config.yaml
d_model: 224
head_dim: 64
norm_place: "pre"
attn_scale: 0.125
init_std_o: 0.0
init_std_up: 0.0398
optimizer: "soap_variant"
lr_head: 0.00941
warmup_steps: 200
decay_shape: "linear"
final_lr_fraction: 0.05
seq_len: 512
Each number is 500 + 40 x the weight over its row's rms, rounded and kept within 0 to 999. Layers, rows and columns count from 0. Numbers have three digits each. The size before them is the row's rms in percent of the matrix's.

# gate: layer 3 MLP gate, 576x224, rms 0.225, rows 90-108, columns 112-223
# up: layer 3 MLP up, 576x224, rms 0.222, rows 90-108, columns 112-223
# down: layer 3 MLP down (transposed), 576x224, rms 0.165, rows 90-107, columns 112-223
gate90 104:528479479510480452531500519503479558488536557578485565488508465523510575524447535560553508510457527435432412493452505492479523533550495563520529463550502418499513484494519536526535456466502526577475541510482504474569474536470422555560497470479518505572540442548560546504506522527572510536486433467493522526487460577479504540491480463485
up90 112:500537476520488479472479542477469543487476473517426427584521565561461535495507535532492530439446494449522397605508525525570436487493514565507538482487490434511519523454546496467516512535543502539511502395422490542515491474494518498514450566496435421491471513448524486503461438491512439429531529522547546521503606524492505488491428510514
down90 100:540526512450505461426451494463490476527533572477511595469493483425443495518436488542615533475510500472567446459541566504565491478439512534468487434533459438558515423397420532483493588510419523543512451548532506562501528508499506559473475496515531557470488518567470508505497399423486608457416476559516518536521494469523523543457497468500
gate91 102:538501527499534454496494561555500434449485475483462575486498452510537514458547517538584544540537496571460461506475518452576420553527569537510544515435468496540483508477568489561490502459532534534587412464557469521512486473545465414495504553413533505486575436541544548481505481538526495523552521477498484472531463538564489466415508502552
up91 109:466543461448517470506524415460539580604488479518542465479493544491471523489469412512440546459495511478489474471472503462462553534507534460520465514527468510512513536519444472402464500513505471449396570485509520486452504529464586577533519503539489477521463478510545445509460502546451441498477434538376490538558537447524466534475466507503
down91 104:561509442515496494523503496460515467553489437523437496560588534490489513556507513491461544502456511502490515528497494491439484503546507490507528475534484350481473472462530474510506470565521459486538505530477499570507485504482471536550489514483546507482490503516511541504408591552523536513441450530576464497492491550525454475462409490481
gate92 112:486477514548371436450489482520450499533498425450444578539485479475512552445490568490490454606463456563431519485570494491445517466527449526423490494526516486513523512495474556498532528447621526548488516542521525478501470470503533432525485443504492534437523616516498532563435473538501513515535520458544552487511479503487402492475527498515
up92 100:602491469518544527545493475525480521537548480528481457525494459485472574504482516412461524497453460503587533472565560502471474508506496457457506464534472467433518519518552475448462566462491469547457521506452519514521504485444497449529542454443538505458426464523461478511517457546510420508441435572451510531453522466514559465436546449473
down92 102:483466480586423455490422500550461476572458422489503524566434506572487510558492505525487447581485541528456462423508529512468428496533529423462562471490473500508474503522510553506484559522476443495492507563541492514490432483482572508479520437469531526483464563541506527498505533504466514511537520475494505505495479513516484570483488488526
gate93 099:573518482546455528504474396487510585494508576516576479510540479505484423501489448480463467493520447512486458496578443518551514422485462524522496473475551537505481522422506449567483518459480459451450530483530509440572492503457552485477492492499465508531445487498497483460473390509542526498530459502537539527535508593488522535494506572539
up93 096:506492486450548509503529541494528484475436447461561488501470521476455440519473493504458510463521610555483507478479549527523471552517485525464588536513547471529488502428527540486473562475469508445435445523509521449490532579458510482472503477453509407494510500483568426463532473493492461510500541510496523447509474474546513528531499632510
down93 104:545460568524574518419459479441495498489459515538529476578525529477528428469472534497443480436566476518457499548513517472534512527466458528475474541550526529597515520500536503483413515448447529440524461460478438420539507427374558504462432475512433525481531496537517479453485466483540502504459519542474531491476496498502487479543461516503
gate94 087:547548565480533512444535544512391557480471529447476416485543543546474465523429502502500490540521506531477461487483453512518469518484544423480493513497485567549528479484513523535452506426458491519471553497509452516519539482512477521465486500509471455510493541476491545567521497463538449512517460432505475503479447511507534431443567478505
up94 084:512535456484541417491490443524438528499502548478533500409505521561507477471559495496534449493485512516506433455474471522515436501521552469513539496481482470524523468560530474450438467460526469474481626528548450470543496507476561465507609339486440489534559430532491564544508550510552480509491511508559546485569406477541518519535498466518
down94 093:468459485485545489588533500536523483535495528561513493552479519503458447502499447499413542481550447487547457521450490519485525508447578533521492472475544468555509470443513512473502510466548505481444579492524466498497466543524483475489464527503505485525515529554499496503560473494515511511473495505482392508509519453491608505473547523497
gate95 104:533485544516489519472546484415553450422458397504518439570537491506566428530471558514529527491561511568479501496498498502410488516458460465495547463462482435527524440525459425558525476472475457501530537502541521551449485511493466509508499460532454532495483512518524581503494517532492529516511540521458524429540514501515513478436404481543
up95 095:474499497428474472466544513536553480558464512494485411480487484425521490496479473465565575564468446503463424515513536486505453471492499534513442506472501519570454580504488514516490544494458501523517579470493514523555483507488541466485548546442467479465451459453477501537540498576491540492548488473536506545577511481460559510497530529529
down95 100:418530501485444521587572436529448512503528442483403482516545473486456489520525459573488486467477454486458597527532514476535537545445485575463502501499565521585501516478476537566505457487508578472510495542447516458514497509526517486543556562466495439547489500465539507469497544402477562583445473496529506471491551406426486556417526508456
gate96 095:537520487515554579449523462509496542432468532596521573474475501568536475510447456494537474486505419529566523469534497513545451417474571418533516495541508445472469564506559522522503496457512477428605538499433443499488528465498472506463494513566474432471552510424531462582475486475479511482472538539558489475535518566517539408390532465467
up96 100:468470547475549498557462526528495509519520486476523479519480536548508511484486435542600519619484487524560454548486427486558471498545452487497505503511459560448504519504575419510564452505468529477443445463516575503475469502462528484450496514510507516556473521513481514492574481503523521506446412493512497515459442475460454479559528550485
down96 100:537541426490562465473484407525439480469513472436490500580475489532511540517518388525515507497494469488513525505475496526536488524473538468570572515580577555491485500529450516467499487571485499498456454501449526535494580449465529553452541478522510494537521433432435528493495529470503519479447484483501425561475455474508547457519470500552
gate97 100:488423501519552567532471496457510485426419433514528572455535445532464546426459531566470543523478524564458531373516452503484480526493468457506537500481557471509431501530501508485466569437538483571466475528569479508468440498521544442494427500526476478506443495498474521467417554587543433493511503561511484494499567539527521523553493481493
up97 098:488462528494547483496484475456453487445507493456549557516547436478551564436497515463509423548589443498472551494531479520438454483493507564504537602471462520458529462476503497506513523495532448413445592519457501509498487478479468535553565472407459530477527514497497540497489568510388497518466502533445472474542549466548514505500570491467
down97 099:508507494492571514468528533488533484527472501478531542487464471476543501441515462525559531488503540461491552455442445532509486483579426572437480545472472421513508499512497478550519532511499458466497531495506523516554520414508436570578454511498560597482523470499446515502453479514502525476551460517513469507438538533510519534387477556441
gate98 113:531423469476432599536487440463509491481532494494481439483415482474421450472504444491467522515481462537472510497420474505515516457519484493522470549518507598449536449435456484558496522529477494479469484418500521506566481505511449458541464495511459452539497489495435500500517475525492566442458556525511502478513487552515434465498517487407
up98 109:497528456517521532468562506515477578527533483479440495504495552563577491522491488434491455403444549513524477501509461554566522605555527526494439480498496433564490478552477527532490473506457482413538486469453526490440440524412500567449481431514514462499531485511470462445416538423511535554512582510478527464478503491455529505353463574492
down98 096:432570471495459506433548521529488475436451494496534507489489475527474572482544525511519504545533477516529478512505482541542555435441552532459548440397539404507506502533556524542433546458565489473567501477556477522516521504387532468496497472552416561442490465465477490490512443460505488537516412507456465585520478526557506482513450451581
gate99 111:433576519524545483537472512492443495455547475458498479486537510483429455491451558508533563476406449496543514546471514455506519486471566507514507450488525557458489490528449589491466470531485491484540496503587484550596513476564520443518510444483531452584458496554486512551409506516523489483461441439509498480562529536507470464430482499481
up99 111:491538529549527492505491505496486565527528561488515482561528501558486505482468546538545571535497467486561496573513514483504436576472528490503465539489510458468468512509438538438456495530520499518419543513588513597460498571502491529465535518449517484543548497468586494518464507474529414530467577561491510536485529487522488401458474481512
down99 109:518527504499580564449543481512465487546589526477514477476498467526470527524496516488412479471491556533558549563480536538504525554462582566471525419434451506550521424558597477436454500478529516456506519483483433519524531489532476491526544566514540520510541479463507552479511558503471473493507524526466499456548523531552523402473446537454
gate100 097:552429497563503532564454414454433484442493509537508529401455527479491492509526574531454422516499531499556515473478484541500499497508551525562508495506492504527503496471472543450556488464464448467530518516557531496523465526514546505467537525541501478474490579493509475566494528488483493436491506513492502483469490487471510619590514435481
up100 098:509434502499541512468469562550544513468505488542461514499501477432509549533522559508488540474483498512573451480579514494496488504550511541512477442517483516478512519529498477487452560491558462472480432495494406452498543551466482531518483467395497472508557399541477490494476509499497487493519452489508487488454418485497563537437477527501
down100 096:531516516460461443448601483582540456511553533497410513479522543542486447401466466437577436513481472547505509528530573504497602466529453480469448565473565562561550550489537482553507467615490498441439507472454497523535480535463476465495472452493488503508437429495517499419538525498523476508514528483542498463523529519493486441487511521423
gate101 105:521470557484490556492516490544573487500543494570449496551543528477455541459500508512476514553533498497436458443449467489573496432548474474486541552517497477512463537455488497418448466497453558466501402586505482511515487533483488453500529463461401509461480432503523492492528529469541479471470532494561540546498538505486419499561496525505
up101 112:500524472549494431457496524436515503458454495488523517426440471431504539531535525496589507481494505406471508517529484453504567480502503563484508489476443550462513509520474448497497500469561447429517479482464445483473440503509538547561489475481499544598477603502498545496471548550463526458473489455514463529429454512488552417466502517493
down101 106:516468544405524465450453543463481525487567477548533506439469470557463547534483448554486546492483509466593460561456492525536472555397502535449458533467504542522489424505543529497522556479536449435446553449479502520540492487535534509500498516469540499480481556513451557491451497464449527485554463497516470455515486439505465486530495513553
gate102 101:489517529514447508523561506418492483434478419465430433424531492530556525485492508571443529519521415443477501432440468570485447465527455505484486543466509556458562520473527481523518507459510527483515537483531536536530610525466485507514474478470470548540494469496523506455561475440515500501431512532488542558553517490510560468473533455545
up102 098:464510526448459459521402477508410493499494463498436497513474446550543516553555496569542527535520560493532486557515540552460525486459574490544500502523532461516507474472543521570565458496545475520523518517497514472455591457554473498505491439448532579443546443464489477452577540454464422517522516549467475477535534493483522498479514474465
down102 105:488548539523462616510537476441487459485477543526521468548519493546506546464440417538446470470540461434466505459433506504477408500501566465430548519543562484502451437501532476511520533446495548458543500500519515572488496493489559587535530576527468517505484515518512547439519523543528440563549433537522482520545542494487516475440522488500
gate103 105:488490493495482551517446435479518464499551451496498546522538512527538534481496456510444532521589493528486474542480488574542495562519498474558558491535462448482490534468477402461443455490534417491446521461514488542524467545501464415532513491497456437508569490532571554451454501548515492501527520474565484520495508534486519517502480509476
up103 097:505490493488550438452499503508497510542510528540503592530470502456503524473489454516484530539497528534576558523596634536442472504558486518483505481519456488498397465419476498485491512497560482512490491530507510489459512515535533545446572496538521553488474446475506516562462521520519446484477561505439507487443502511440366504518587580474
down103 102:558503486459492471468461482460552444482395487551449438483550487506496522545511479470525478484488444475439513426537515533545510493557486528511524550541471444500474495493541372505431471537482516502537494536465514498529514527572431472576419475479479454555529556517529516478399473559488485524530524443489478493512551447527437422499498522473
gate104 089:469487456592506510473470527483478514467458497531511471390507535544534547422511451582484516567462500482579516513484455425501532512512486413465538579525456489532492486453494497488457442481471509526499518504560515517487492538534496493433437459537543510534453510538456539472539483522471529427549501549504435567517518557556479460527436535472
up104 096:459535520550432499480413509531467540514469465518577504438534496529448517582488466508474507514576499444572488469465524467482499467522521504345522549535491499478450425439470488468525458528511490462501554514487513510525468512478507529566506475537508502507569495487533501468502454455449539511452497493480507540542424508518532490407494491534
down104 095:451486467536501464472481508440519572522506417529507447413490510587444536453509551506396533528454456549529521503496477529438447487539466492523587550487443528543424454530475498494434493515478482446490520485588514501478458566529533528517411410515512508487462465554522538456496454551513519433487510514460523493538547513523521448516530552474
gate105 096:514492449530439518505428504501516476421520552465471405469467472520509502538516461490562505509553474447451432455507534501510409437544443500546497468461473516554449609463466487499448453531539449460508468501498485524502534523466543517470553480530473529574543511440584428460464561489474550474503463479436524496503460478505491477511527518529
up105 094:517488502507469557458477576547516523490440487540575463504524500412493471545502510523546570521528456531538457595437500542553535554583506489521540488475469462522496528528529540472443539476487514461510529560492450518493513487494455537472563472426472467550508496465488470462516499451550505455443567474456513504521442535436483492506471475537
down105 101:517471493450461509547529508483484482534473553489526451530550478573494497498490529478547551452484502539518466504536509472521479449481495483469526572480540528495495559494502516517505489516571495485478475451525391454542544460509532543528512439514461513541501452529468446515424527470576494510539547518558439475474442511592485454482469544449
gate106 108:570488557458541512503498409564531462482509480462475504575540554577534559541421465474493427484490449478525497515521454517472562523453459522537506546498460469520522461484502486477554466582494524421496527490484411504511527526500455628470479550457439485526516560508505435447440466522497518505554534403534488490519579530457510520468522515446
up106 101:504478564518486497510444438412512492494499531463456539516470531534491540490453452516547457563496514522563440520528500531459436398544561525491491492525562478485584436515514521470510492523482474521571469561503529595554465519478502540481510517578533635474515566477459494502467426468501548491504483534482499503482549533486521517445512491563
down106 100:569504566497476512535497518504531486477362438544472418528534392554549536500554505482478498465502558477498589468534505520536496518480459442483499477481582533432500477493564510486554485513513529388567502483512478452446500490520466511461438477481539470485533505512528485433409434485477468471536471485550562480573507415511477498508543552479
gate107 099:507495454535496479498532476517538495503452525490545556463563514455500552469514504454464528537534497572467536446494540499583519578618535567575477531527486518493480520415519525435498534483507540525507459440478495526465506484510475439558514480521523494506467478466535454512496519517546497405484418455493426511487449493393542454489507495464
up107 097:433492534537448508461530499491543439473449491483461444450555485509529479439462527476503505450519480587491537481540529550476512489449487563608498456528531573515468455469456518425561527564446594502453475434466514572414471528554474539469529487543477497461516468437469543490468519490532487518572523486502429509507488498494548488483461481544
down107 102:507539518453445537509477503524471507539496463500484532490503491547434434569518525490547517480473531520506504484546558509521549450381557482474441453480449603483545515510514490476488492501522496492504506500560514530477498506502526469465549529535554546466528509525528413426447543542515555550562523524501483559468575480492468455456497411568
gate108 097:516408499485475452568542519471519534512510487559458372475436478465510491484533563406420504452501440465516514538399477484495529537520466536504437494490517525535540496498458539488575492565572473458497528551549536473474461452477511485530534511499502487471572456549514476521485462527486525519515398502465522543507485489440509533541490491483
up108 095:543499514477500538515485496565501486510494462422518520450473472502454474511463536486570462453482497489532530432564514550539528538440470496495535573502547487501522490540526509518573470516480511519458521440495513548468503584480514478481383531530480474445498563504529565439480482488508447416445595485448513484542618473459430453487513463481